Weights of a small GPT-style language model, trained from scratch on English Wikipedia.
Size: 11 layers, width 384, 6 heads of 64 (1 for keys and values), vocabulary 32768, 22.9M parameters.
Architecture: rotary positions, biases on query, key and value, tied embeddings, normalized queries and keys.
Training: a variant of Adam for these matrices, 1418M tokens, 5410 steps.
Each number is 500 + 40 x the weight over the matrix's rms, rounded and kept within 0 to 999. Layers, rows and columns count from 0. Numbers have three digits each.

# layer 3 MLP down, 384x512, rms 0.0441, rows 214-383, columns 384-447
542585491471494473584528543456407523543466484538504464472470466452416498483474486501565528519534484507433542520530517480440472489498542492495480549453482534466480445477464523513500523499512526
438528517514531523516463478485515531548507548580490526511447484519409442523558385510507533577594454508426544500483439492487507534476533505549552606427458518438526479492504503451574452537546546
494473472464473506464543503505493520500513523511465526538529519459554493450545504518518492484555485494453515481445438527480535565526454496549524520487465477523571536478468463573547502546500464
544572467476561535458480521478556461491450471523449420514506511433483504454417514510520486471553514510447521466498473502480485546504504488457420546475501520487597469447541488502445501506436482
556568465443529447475509470520504469498490507517526491475484491486528510515492578561546511488482438573501502437523480529510514471486459422539562467484485512471510439542499485395485537537511521
575381489453511517482482521595504513580523493471443471518472522530514480527458490480530472485543553439514484505518534452531565448516517498466483491524428429482547542472428503436524505558531473
452505406489492467513495474500518462433465504466523498597592533559535476535464510513477518453524463415512519537413500514491445500505472545517494462521529557510443467497529504534439479509484539
482515520517442513443470503459514537540511495444497508545460450487518495465526553522529555453556527523514537482528510505519464423524501522455488484492546442492511511505406534532528560597544510
439428425462390508541402510455454492525535443474432484473548429574520546519524477500598529504437531543516490485476495505540472466456445520581508462505458574468481511536491435499521529541517486
470522484448551550428496547471432545417602496498601486503565510461454439506442488497564584545599512549504580559457485489476485579429529462511504534437496428477469506475505512603480514501527493
511564478505522443464472463524542462493558499580548497458484572453431504496501470489528488443473573538550453457445552510515498510451512437457494501532509490542493560492504495382523514438536452
481521557537548495522501438476493487476420582524543554486583518568496513516517504547464488456453462495461552490429526564473467515564426406461494479500572597498553464504488451454462533472535472
481465435536443454542496513451473445537494425494469471483483525514424518432468461564484530447442521491472499462481481504527511467549496515546484511565491477558452442535543484506446490502524432
478526471493510535547470504483494528484441418493564537460487478492527489525516525492567564487548485501519516515508466523508509507472523505482523538513523466572500501414485449542499496427392444
509477508510506519480564447555517535524482476562468474468560518509495477429504500504484439480556534460540438522497509394530475560536564471511469477534493437515508490491451485558466484520465535
461483546481532508505455490537484505503555495489505524485523476453444536526496470598498507525551449562492503486491520505535458514477449508461495470520529557478447522529393505460432509470531529
433563517516510522486494505545457458542582584494533544462427586531489531472530504489507512558511451494521536573447435540545504482483445525520526512474471544556533469420510530539512515443546420
617423513476546542532555507486443504475488501416522468466452470524573535491524492504486487528506453518533468564470472465544521536419589492558509512444504472497543558475488504486550454566415508
543487507449428554547468537487454512544476528474481517475513501480527493513574465455546465626442485495477470538478514549462516451538509475451459420541495491520525500500461543519518485482581544
458475500437462495517462464462513499555438461455527515470518594542544489486420474508496540497446464433453458497486549507565468578523509489575467570507481478542473569502459493462478427517493453
476516568470551484503532503476516458507513502503476632471561494501533515525459475496538395486492550542463538489526460474577412507512574525514466510511548456492458508491527451519468444503471479
421475523511479492461531452477496620494575544478517477522491465552495494525462549412486529513441498445545559494468529540486471507478497514533462503516522515513503539553565454481472488464550553
535494519532381496441475475544491544538463453525437476407476481489466535482475462477514547470509433519456478459491473510421524568452483511509500461527508495462478533479487509510506509538526519
519478523446513464516511493466487466567483579484452480494511490540489529489482551576473429478497457540479490549529514515527515494502428450498534455495504509597453515520542512478513512512509513
511521481563521540510540514519515528508500593505509451400511468579499486448442513563488501524525548497502480530501461498469458542504481509570499450538564471452422564539450435497508540578523448
540447511462447516479429532453487454551476515455464509503476467526553491507628515477519456427519564462533495574481463490505515464555456486549483471432466539558474532537467518476583438481546479
465525448473508420391467424470498501449522529502436513496592519443521489526429531496476564517517538452515511550484527543513474448479493509516496393457585478504599502537469463487530495463491504
496532493495522468505488481533571428413547457485539461523502512557455477511494565489476519497422498445455498418501417529539552494508494555541436536508502523536504420432475530564468522570508471
479524470483474528446476511506523493486497425435555501527525439501508466502515453492523499519522530463489567536465435471464411528473429480472513593520502460537503491447426527521545437491521520
523526500461557520532512470515510487457505468493493436508534516451585415492484483539518492512522459523446519525513470437486541500499533468564525517515529500548485484478521432530504446456430498
509412481482493508532556464451478498447498522545547523449383538490466506535443568524431499500438499528536463440530506499523412470501462515511488492521530520511531523559439513484500494482541509
511482476475521495395540512455553508461513552479506452465505442450524429520553467529541562486454515473528557478452476520515568529491524506519515460468523465476526512493526474536474484462431515
505501535552500496615550437484501442481457477535457530467576482453465510561543584500497540519565480488545494520480463467489525523506530534573423491505503477543493437535566460476494511554576465
552437507575504507526445526494474527537519462493559496503565481494513469468513431452523414461553508485454427491495529508517522488556459541465451555539484481539504459493477504479564504502529471
476463437471508508532495522458527473541490487517572488518572568475439450476572536488464508512590464505561518564488495521403493472494420492478474518604473466549460556567567475543479573396554524
533522489458530485501495566517491442536555461497437469494492460541450396502525469546487500506516487565544542439511487492488510511519483538559555591473551442555518496503542433458483434488491472
486458453603474528440440511510489463538516532538508524520431545535476486443499497551571513421444450553495428472544487451519503466480492547506442479559451448527510504497501505495484454453506560
463504456485400479435485441501484488480486453454530438498505512494555515539464542522530517505592551425521474486426536503626535545530491603516434513564518535489469454443532529485472532507468476
523473484523521515460475465503542460475480437515502499469533538541454483535536505490504470555486570526443579440414539447438532471493524515476514589524569541483527528452432514545510545463564510
467512529493488476430548499465499422439484524551621492476462488527488523462524452578499505471408448519553565539485534531582518438479519487513498481464523551498439501458467475575482504495515456
514511488530473542521462462611508426472487482484485477542574414563422456464528505534472509469505547563504499544491442480494437507509503600473433457478535516507539517472540505550467491532456499
494525493496495521556507496495525480519462494459505545542490473542476457530528515421480565449545478518468512482500459450526479534472433535548525499429452479536433472502433546578502499477446547
546509486480454559470573484458438572507580500521565486524473545520587506529449442494511493523472507511509511500415467472532464514505450575587465497537464530528438462508554454532462488472514484
514519542524481537495518480474442501449444544563538553451476524544480437440472439467510459530555486494460540551503528508519479489511468504531563490449427478564496543559540554516499528515500546
457483600546539360569518578443456570559440509410415440458580424480502534462412458554493554486417485373645452511437474418522497475139473461442474427470585538424484525649545531591278554486514497
467516477473473555465515488519542409562511472503490468485509535496504560464420472516555522547448410538526448399555461609507496569449559508483527525550511465520475441442517524471561544534641508
425438476525504547549426523440542474512508511524527524536514536546475500585371467473550520496454466406536557498539466490480522501588461477533466503513514495457523426520429501483450542520494438
394440473394531193559523487418507567427555497464524615456332620497474324473463510415419611597529599472432407404467471537720511428779520364442569558456596505443405456438493602331690471464481619
511523467543562497501459496539556543486481582470513448558473517559524484539461456501490450489537519492584435511544546472536456480508521453489556502493514525456488513501522565503515582534584442
499491487544475464555420474500545453522547481493575476531503515458482456497546496574456515398531492540522463561450476485512444488619525526513507492526517551519506472457481517499516474470535449
515535430389428490506495480551460537528461474448529512547564470577572546445584535414467503470492452496506603488583485469576424501468494576506504414483511532512505559507566462478465600513502507
515509486521517526476505532465508476494517556429456511400433508493479540456565489575480532443480507518452577503551465545491464480491476476507553491448540480524507506510509489531490506458470500
512444500530434550522562592538473580493515457507459476497463566430471507501515524476541445541561600451485545446498482521509464538482562478492504484470490461529515482477547483466547472516463589
482572481491554507515507541567515566472498450574513472547538490504526550538482527457510532567519478537510524476526578493476425467459569572443527557493530482501569524493441485578484483435521494
443476495501480515432479510518484486518538589416475486520566534450549481536525411488500505509458479510565488475469428495555452518509490489448482472495491541473588478489467518492519523563487508
500552509444493556554505513542473488516464488490503490490482468535515490500517475532464462455451486547451571486493510469487563434503558518530445471482556489589477438540465466459479493527483460
484518548523548494492460529501485424516494492496494512507515544485507519524559462503489536477562525501523460524508481578490458517515523424546530492477483486502478435532540470492541483532532522
493462509492439497484524446545468438529472555546543535530541523565551505343513541526449543545577534496489500516569518442526578464521478492542478481462509522579609472452497531546541506583485443
437507574500570540507447542564534550536513488502527555449525546470592460502531506504463469476467577408510504514483586466518498478497539511494466456501517481503518511503510477494493584528435433
493449514532493435568448558593443516446511507547476519453495562505465498555485502579501468538575507486517520504463538553464523564522513452516550558482452484433481536493532435504533562563475504
537465468469518528489499436523463507531533518516483450462503453479525498442552537410482447492502510541507458487488474480455514497532492490478436417518516556507457467451501502426469500408576455
513503497543488514530447495529446447603575553524456514475505520519506518429436475548581494559444548530522497437466472519435489453487458496468506527544500510495520467456418542544448588518521495
488452475426474493500420407376532463528479463515472497503535513562467530575512529492503494525533454523514538501464460593496516421528529506501534473496492519507487477499552510547529435548484501
518491468559476472563485510488519439463532523530545470501505519480491500583465489540493476497548529481465446472514489531552397518483530571526474508450536566465557556500433494499450450517424540
453453414454478479486501465487502429510503529514536477511511519624430544446488502445449485459438497519481494521528536427517472458526475580426498467518563460528523593519559480545500512467512588
533546512468563500463533417445496564505497451527432501467478541436498434445529455510526512458539547517526509482500516524502440544496550517511510502534484483471578492501456557498514584489456517
456497484485557472564514475501504572423452456428513524502520438529475456483495500471498513497550502530505502496503478542500419523448443552556476517505478513584506448495478566435501555523528500
489491471470441469497435477571503533505494490564448555494569517574485574444473492457503511557487459491500542542498525429517466461469595519465503478527513434440506487476474502494523483445464518
520479442451496497481483577523527451399505480513512475525534479518434561490485511463426421517501455515525514514456534594479489514523458501443514539500580571446454523544537485559504488557480481
436459456551501475487496526516473496473466478480585542507518587458482423509541582518509487566543605502540508471469556530542483483485512440486478511497534503501484512496481541520569541398552485
541562551512491465522478511514411469473514492478462500449531533508544547551559516481519466443523473472495559458433464567528502545453545403486542460494538475526557500538557564517547495501487551
470545500517503463432454440459523466471506556553580546557515495549507504500509527523504486535511537456547469573436531457533528483495549555503520481515533553529448488495512498487528612469533482
546540473495465571508512546557464503547492457501403529536436465547506558473475501509483480453552473480514444487417482512404472515490463454503492509531466518469467398534495469552478503539492515
507503489446474531558475515478541526499443495500570508510481507505537467584453589478479513485523485571534466561501554497394460453536526520524503501571480499497514476477503585503514471488456538
518553478504493450567541459412512535506432496524495504500501538589469513420528567526517519554540517490469520510489494557497517480480475486548506491520474520486482547528504462476454466542485512
482455506550450518441455501561466519485558510456508534441553520560459518535483532498438540544581473578491454471524460558465538492499442488475459548442417573502513525558527521526472530485484550
460558530498453573536515490456461490474552495530481539529503566427531531513493542457407480516435538559444531494514531449418522540468494510494478492526469454508550504492427477521476460497477536
470518529479544532503418419447497521472461533529509537465500469578553489504499542501455530482501507594471522475515531500495463489480505513483570457586559499469561549535524485493481553539445468
491495446542432505483491488478503527525525471501550482505507497515489457445512507495522523539571462422507533458502507561516522479499421439516541477491489489512554514517505493457539516495537480
528540464524488463615495545488431435492490420516437473511507544500445482482548529478527524472538487499431524512527505551523503450521536415466586544480502501427491461523462479498439560484457497
515472480490543491544551468487478499494487520512548571509429538500532495468506427500489498556525544571469464465524552473473576509499585535477505511446434507448476482528518438427606470547450531
446501411516517501572470513487532461491563422467512537520480492537493570527515508516465500516492532496458501492534498523479531509546529465552527495532476491512530469473544533453549471497525490
490533562526427613495470533547484509538564564536566427509491541497524544516579476534529513490484520540439516532516472486501457490566493493567538546492379467468509478495503512550556511497435551
488473537507452553443476467498537566575495501467487488483475509500457489501477589499414533522471472545511509523489518449452474533475491460529528568486509513427497497519536527506571519537475483
504521472392571421477452442447541541505458530522505508549512522533431495526523576492539480586468473558448565440542555500532478495489556471519502492478489482431532462550507446493452502459432412
538506490531385492470531552540459535443481459460459476458529443544479445514476461423513584487520435414440526499554410511485488502480468520516460470464563516540513481538477485550525539576504427
481453449498506426528494544494539520497472500513439470419491497502546478465514465560522522419520488520552427445454556474493575536485448475475655455486454494541526515415461461442525506456532488
466541554512484458490534500464481419534474521512471444437480463492507478543490559479542490548530498482430563546524585483461525551476471523586363536467480459466482474477507516535520540441448526
543518536523481532453550455527482438472540518428488461487461551522554549496494515437404473455457605562534589531517543479488491558526520529471536549503564544492446584531584443493482501534519558
517455508478472480513512498464464473459456528545422457456451406500572445498534534360490547417481558494508557587470502465603382496475523471478503474457499550466493453511527489564488470547543438
480498436529485491502504499479509506515488516450509484543507511555456534470428502530540456450519540484557476513437475573520406533472528612498491521505522575546441499483560515507485547541526527
525497475482417514559562501474438622520477504530464542570527549479530472486533483454551541448532446400504489448512532562476534502533516461441480445531506489492483497490509572429527477497503544
538508441462479522522588460488496452463445430532442512542496486400461437459465512522500560529496555494550490539471523525525497523520507500572534426488479489498495500513499453504508488593497469
516443537472545495501473501449510553491523525451522474481556460563519475507519484576486539460515540513534429445503479519468461462496438487481418510529480494507479518436441501531504534465528477
572543527490524508494491461558517508504477435461451427515507455518490484559583489595515492516516511443543566475440564410386526506511587481552560501561519504486513520487438526540488445494527462
532443456507476531443464581492447492521561564440468526440459492509560473483547513491520571561511485477515496549470491571499405556494488521535464460509509514409541516433507502551513384468532514
545477490555566535523493521462538440492458537550454450603560549510495509443502466521506498515522519455510490553524508493465435502513435499480477499501454516511509497564436461532555494447498491
479462501508540466500506444509465520443509449464492472487504506444550509565497515512525537504459505480460451468489463417547526486526479497476568514577473547464528477561482492551553504479554543
515463470556479491408501478468506532447542504464547479478474495453489511546501549448457529649435463526500594510488463445422522439479503494425494501408445450524446507468517566485553531478513517
488547441537536429481523446484456448469538538464520494452501494553462463498478470456471567468502436498481444510432487552544442540457477571499519482498496505450528488478566434516478489470480536
451520518450536485497566558468435570514466444527490538502553535502532508431507463488509556430514537575624539562500583473434488500551496428445475583501492510483492565560461499616465478499501514
487564478423557521576479508439456540525484483555499501449516453445405466501478542545543500549450599426505540419452431507519482460489492534431445551489429587513453510537499452486456544504592439
484517466518480566468542469463527505489494469435492523493479544518457450474541482532490528610410469509477482464536497498454453470491473551517411555502475481575458519451510501532502558516480499
536489561552468522517516485463518521428534517540594447528523505491422555453492512490553468524442481497436451534495523525513563423507537511473514561515492501557526512552481513473508468463467542
515462482427529483584548510484550401477442520523493563482467492523485457463512524487467492550555465550544501483454410522459514447514485525556528506483429530535555514456502474521525469445499518
511513456370501563495536475480480510477525551413450500520512413450481512515462529494513525429591559453542444451522436524503487539502470564594502494495577561499480441492486551536451519496487464
419492446479506509478552466499534512525477537460502541470512513523531458566518468477449512464549479471524499482543416499476487477510448572456509498593432528502551462489486471476509500522475589
490477537431520508448521500572512465475530515522433498503574454423451517471501459507508577513450510545460453457525461503490437465533470514438518401502467498494538514571560512546516458472488508
491505384437547515494505519530567502447553475466468454539498545523436557549470553529459547517479551490549398539449484416504479503501557474514571534520481455531549437486448456514464399489566481
484474471506397523498519485448491527488542478477528449533492433433492485560512476522564486505470558487537522521525506519462442520501535558521464484507497503438555522504479421439478539525488508
535528523571429477546477511498552495480477476484484525484546488455540430551571464534472523515509562469519504494558537561460458522447524493505475557573545570426443447453488468461541583456480526
542483496479514486420500448494540498530459553505485483457480495512485464494483460533494502495532515520501476468453479463506473514495473476434522489549536581542461568511490493501476475552484514
452544557532493492442530488535482490551537516547569483524471488577469531512527452477454462497526504506585496500535482429495446491490433420514546536455510574519468512563506536474464575538452448
471537518551540490477459511481513516536476532454452462521554523454504448507503527460493572491443384446514492479413482492509482461433510458508522492569517532494560511495491515542505513554498482
494503402518504503555513510488561459494465453446545508556544481534471552537454579455534485487511487504544394498469507519528428572457571442507506524530501479496461499538503467515474444532423474
489505532493487475557506438535581490458485513475500527501486524503571489496502487522485517481445497473532511504510530543527566510513473530495497531468536503493505471567512563533521464495433529
488504550488549478475464521496547491465502536505487517451515511491457492530561537532506477481514489474446540508473496451509472465473532426483487506489596515526505509414506554498480505450544520
491501543570469513525445536525512564497521528498498480456498476486467559511455521539487520579554465585483501416575509493541524504493555481610512428453524506484509467505485529474577446526362469
447457525511500498465519422533543540491480513436637539480424497515510579501451444504512554457544501473530510576537521471518480546518498523473499496411515542500493525555464459504464552605509489
515552535516495444547462568486493450469463424526561499535487512486531508530539477507458452492550516446432489496488601463525558516511454510525493513419462535571515492429469529429519454432505467
508476499488467512543487422472475412564496476484471539547515499538476479513509520484518508488491506467527446472531470486514535483455431478468516497449498538488490431425533454484525473543484513
437486543468522539571503475524485528504485506515447378509486504437529498532528565520510558457531456490498497559482478554483485563465546533530495432448477548497505485482461515480544539468540493
463549499545483495507539487584503507529461534502511511551474447421514525512484547501510532468496531452464579487448510425493521525489540482456521534508510543542482478496529529531499494414544487
461480551519471483454457451500549485520501457551537511517497485518525485552482499571524468490485512493569540448486504494486553449537536536472439519498549534553510520512530509491522499497496478
471512523508483478499539511472441485463459476530552589504515448489465460503523463538457588516516467498502553491509468590450457430507560515499480447468555525533569519523474492509543520506485436
486491540513549532513457504576557509466443522560537402527468486502562545464535459528478542473521513546465515557484445426416521567545512536549516490473420489513519489498494564487495500488448485
541515519478558482561491472555549481515507530496496484427511465529493502537517489473560438430494580487525482434430515479506435548496559492499567536498556536392570451487555525490508475544544473
452465379406478453491493514492469505529487502533479477532481484537508537565510478507492551472568485527445536474459498502504512497448541477479491476535473526507532545577500540518545498507492475
523561494506512486542554478496503555453469631479564498511481495507531470457479487524470489491526463467488488505510483475558549505487539497567524488411442449483499463472503444453509485466503525
504512479539493468536486561506446494482513518491552501473429587562521478537571534551531517439537450533496470464413435561564496506540545522543505462479503449471469396477504502509543450598512554
387582465461461497486546493477501497471505478593477471478478531528559478428462500521520492531560541532478560536531492554463551466537436445516514487508516521461504504577459516593500514480540468
521466519547529544449476491444489491543590484421501504501488547466527484501493509494464506522531499546590551518528507507465540550479515537456475495480495451520519508421542507559570459466453537
488480505496549512525495475607509491562477538498526503518512462466512552494452474550588479452540483555477511468471553493461476531521535447500580489497455440439571391575500546534557480421468548
581499462432502564491505427526498501540485499528509530510444493503482483488563465450482415493453580531463481533428461516478555482525524563524513498502465505548488488527511499487438486512474532
580484517483576506508567437513541584534491505492501520559500498450512592459507495497479486498510447541498501470558564478448497471497483526500544502522413460550507481514459549544514492496524509
498541439541585466509504481561514523472570465463505473506476508467490487513483550520538490434500499480491517563530463509462444477500479490486462475481569598527507450570495447466544492482546527
619537480507474480495511534543560442528476481557489482502527452512485543475473534477539484455593449507533464548580531469483509557461520523462483554506526540587475524483505510514546525518452490
542483486523537526471523474454491510463455574516513508496530526534476488513506480537608501514521563545473527564508475462494519438485436518543453461570514485464450512533421449504496595538568536
551569481466510540487469456520501494528498463518469438515464544472526506449462464532468509554517519401461509479460511440470512499478493475481485478524509490475536474446494517477545535491475465
533533587511425403524457514504482497563548547495519512483550474421449579531546523453507510459533547520593535545493554458483487578546494539503482508519500531511523522459486551419464489480583511
521509514493485500441461449436595494559461535490544451503410491554476450450446446512576559561525530482478554546495501501477530499478474507464488548583495522429558447559463515496531489502501488
467472517491474542505526493491526469484554504460468480479532477437449519464514550526520476489527427491528526502544492521497496500445515468497548520510467478432515429451505505464519576467529534
480512464459491481557435503479522502485477526522448495414549564518547396444519523520544567455559531483558459514487479479553549565496483425549535506521431504546469482522473492516598445620487558
436483512478498444516492531528512463493521514413550547464476586508562518568540489454414545556468438467502453576516444558545551578485505455439447449480459437385471492446557436484520501526503510
483527483505520489521489488507466474466525575518595491538505501479508487493579466474534550473498516510581549553502530429580539482458553493476480504491536496534485532504518440501461514439473539
472434480532506446495490556452515506501437550475503520527505465503533546517468524507483451497442526398436502506473560582454532429488541491538443543460510507490500409486538482546497492446476515
488520465504515465452438445562482483480454448482530474528504496490430422416525478556410575566466424527477526557460513569552494457495439545395449499445432474448506501494474558445617446506502490
483446527503449488482406592417525498531526502578540483530435559494448506539605487461471534509535546439571552430466468496570485493556474617438453511405486529458516515429547512460552491420521461
579530480454487555563452487551496455501518481457504483462456519539486459449526530523498486480510478474483513547502594493486499575464523473507551552497506513470567541537486523513521508460486455
578571497397532519510557492475450535523573505425450445447485386491537534474473516544400457384407467459538495552565498512572500537560518413435504461499503513399543570528482532519445511633547535
529513521477423455511527476511443499527464482470590495440476470519531546469476519421436461551511470475430523517405549531468477525515513498475442398513566525485523495482541478450411503532524494
573528524454492488499521469458425486417496565475548491537504544513566566445504503492456504498494547523463445505510481457465522563511529539555461454524530490541424503554541530522563550426419484
543579589560532517499440520538503467562449533534500465489407452446565580420477562545486457474485464496547489520539473521494557574510567514535550477547570483604546526438567487531413470512555510
453526519497534535490451486507502459563551552563495504496517515498474546503530467507508517457408500486525531571563560491483532578501449498501442477532544466562538475513487524483464570515512489
562536488472564520496541511540562501490480535504516487495458426518518474541530505500490509454460479512523455477450432439555392504514513563550487542499509486515422526542570483534505508526491413
502552482510520527463541490509523526543576527479454459515487509566492511457476553545512498520508421385503500489483409504511562461491514468444534487552564517517469494498498463471512515579481498
490537482542520472501435499462468463481508470509500458485538446462519513509549576446479535547462487443473469502557502500544538565490465472426486499514541511485498482518504476515517526486542500
399505455525477488432500509468534466446580441539487519482579470436490456507510547527470554500479542490529535474438501483512501498463500540483578489508480539460515485495521461479514524529526491
468507543514450547483493496504471531518460498545462511490520520534520474409502465506585483483496551474440499458453545526529542443518502515548488497526483443527523537470505543465504550574454468
503491460492547435485498482484556506507433523442469544456478524536539480519479518525564528439420476425497477497509523524507484490535460459485522462475437487452455505510508468565538480547509548
491473567555507470559531429502479482483471551554491462503480528460534451546499541547421503475577467496474516457462495397515488482514464458520529530502438523397470503551429477557547563512522477
530487498481524563440502463487419522591510544529564526474453476457462527520519477550447494498541528562527466564519526450402481577452609511463454492491567539511462454465491567428517457493427452
496604521499502511446495516526483523482570478509522568478471543505539528473517479514533469465463565537441566525463508498504510400485531557495560446483547470514554478500432549528519460472563469
475506499555508444461521492563483482516417538463440520461543471437535456533440499560510522456473548468544471503443505458435501480476559475489544528498526501521527550492464484483516479565542471
555494425565541488490473438413532541498557471487495532500435552473443464559525565500507561490521434527562453461472515496486498446461431513602484496530518499489530471494569507468538556510490478
486463504452498488495527546502518521515482469567555582479568487467423460499516488509480524444481466472496423480522487469517481415571553546458471493497489519483486564535534550546507498552553565
479526524556527583580511458560470439514517361426466387470527541432445589484519496535474462521536461428457539517548465572492511535522543538510430558563399465533571457473513609479552437526500458
453477484518472500470545501606572534503503516484518453494545479520550549510602511497541570467503573531496567515503529452485508559489481497490439427460512462459498577545466471487550532481472416
531526563489441524505420420527541576533475581433558547517484495469479491508516548480563453488491493548521454536493618509462497485493549459513454495550526505495528410502531496491505467516493452
496518413455480512470474483529522478532511557533456461442469474566488392507445467528496504513484511507501499545559575429527455513443482421448552511488469456476479529554536509446497464500402499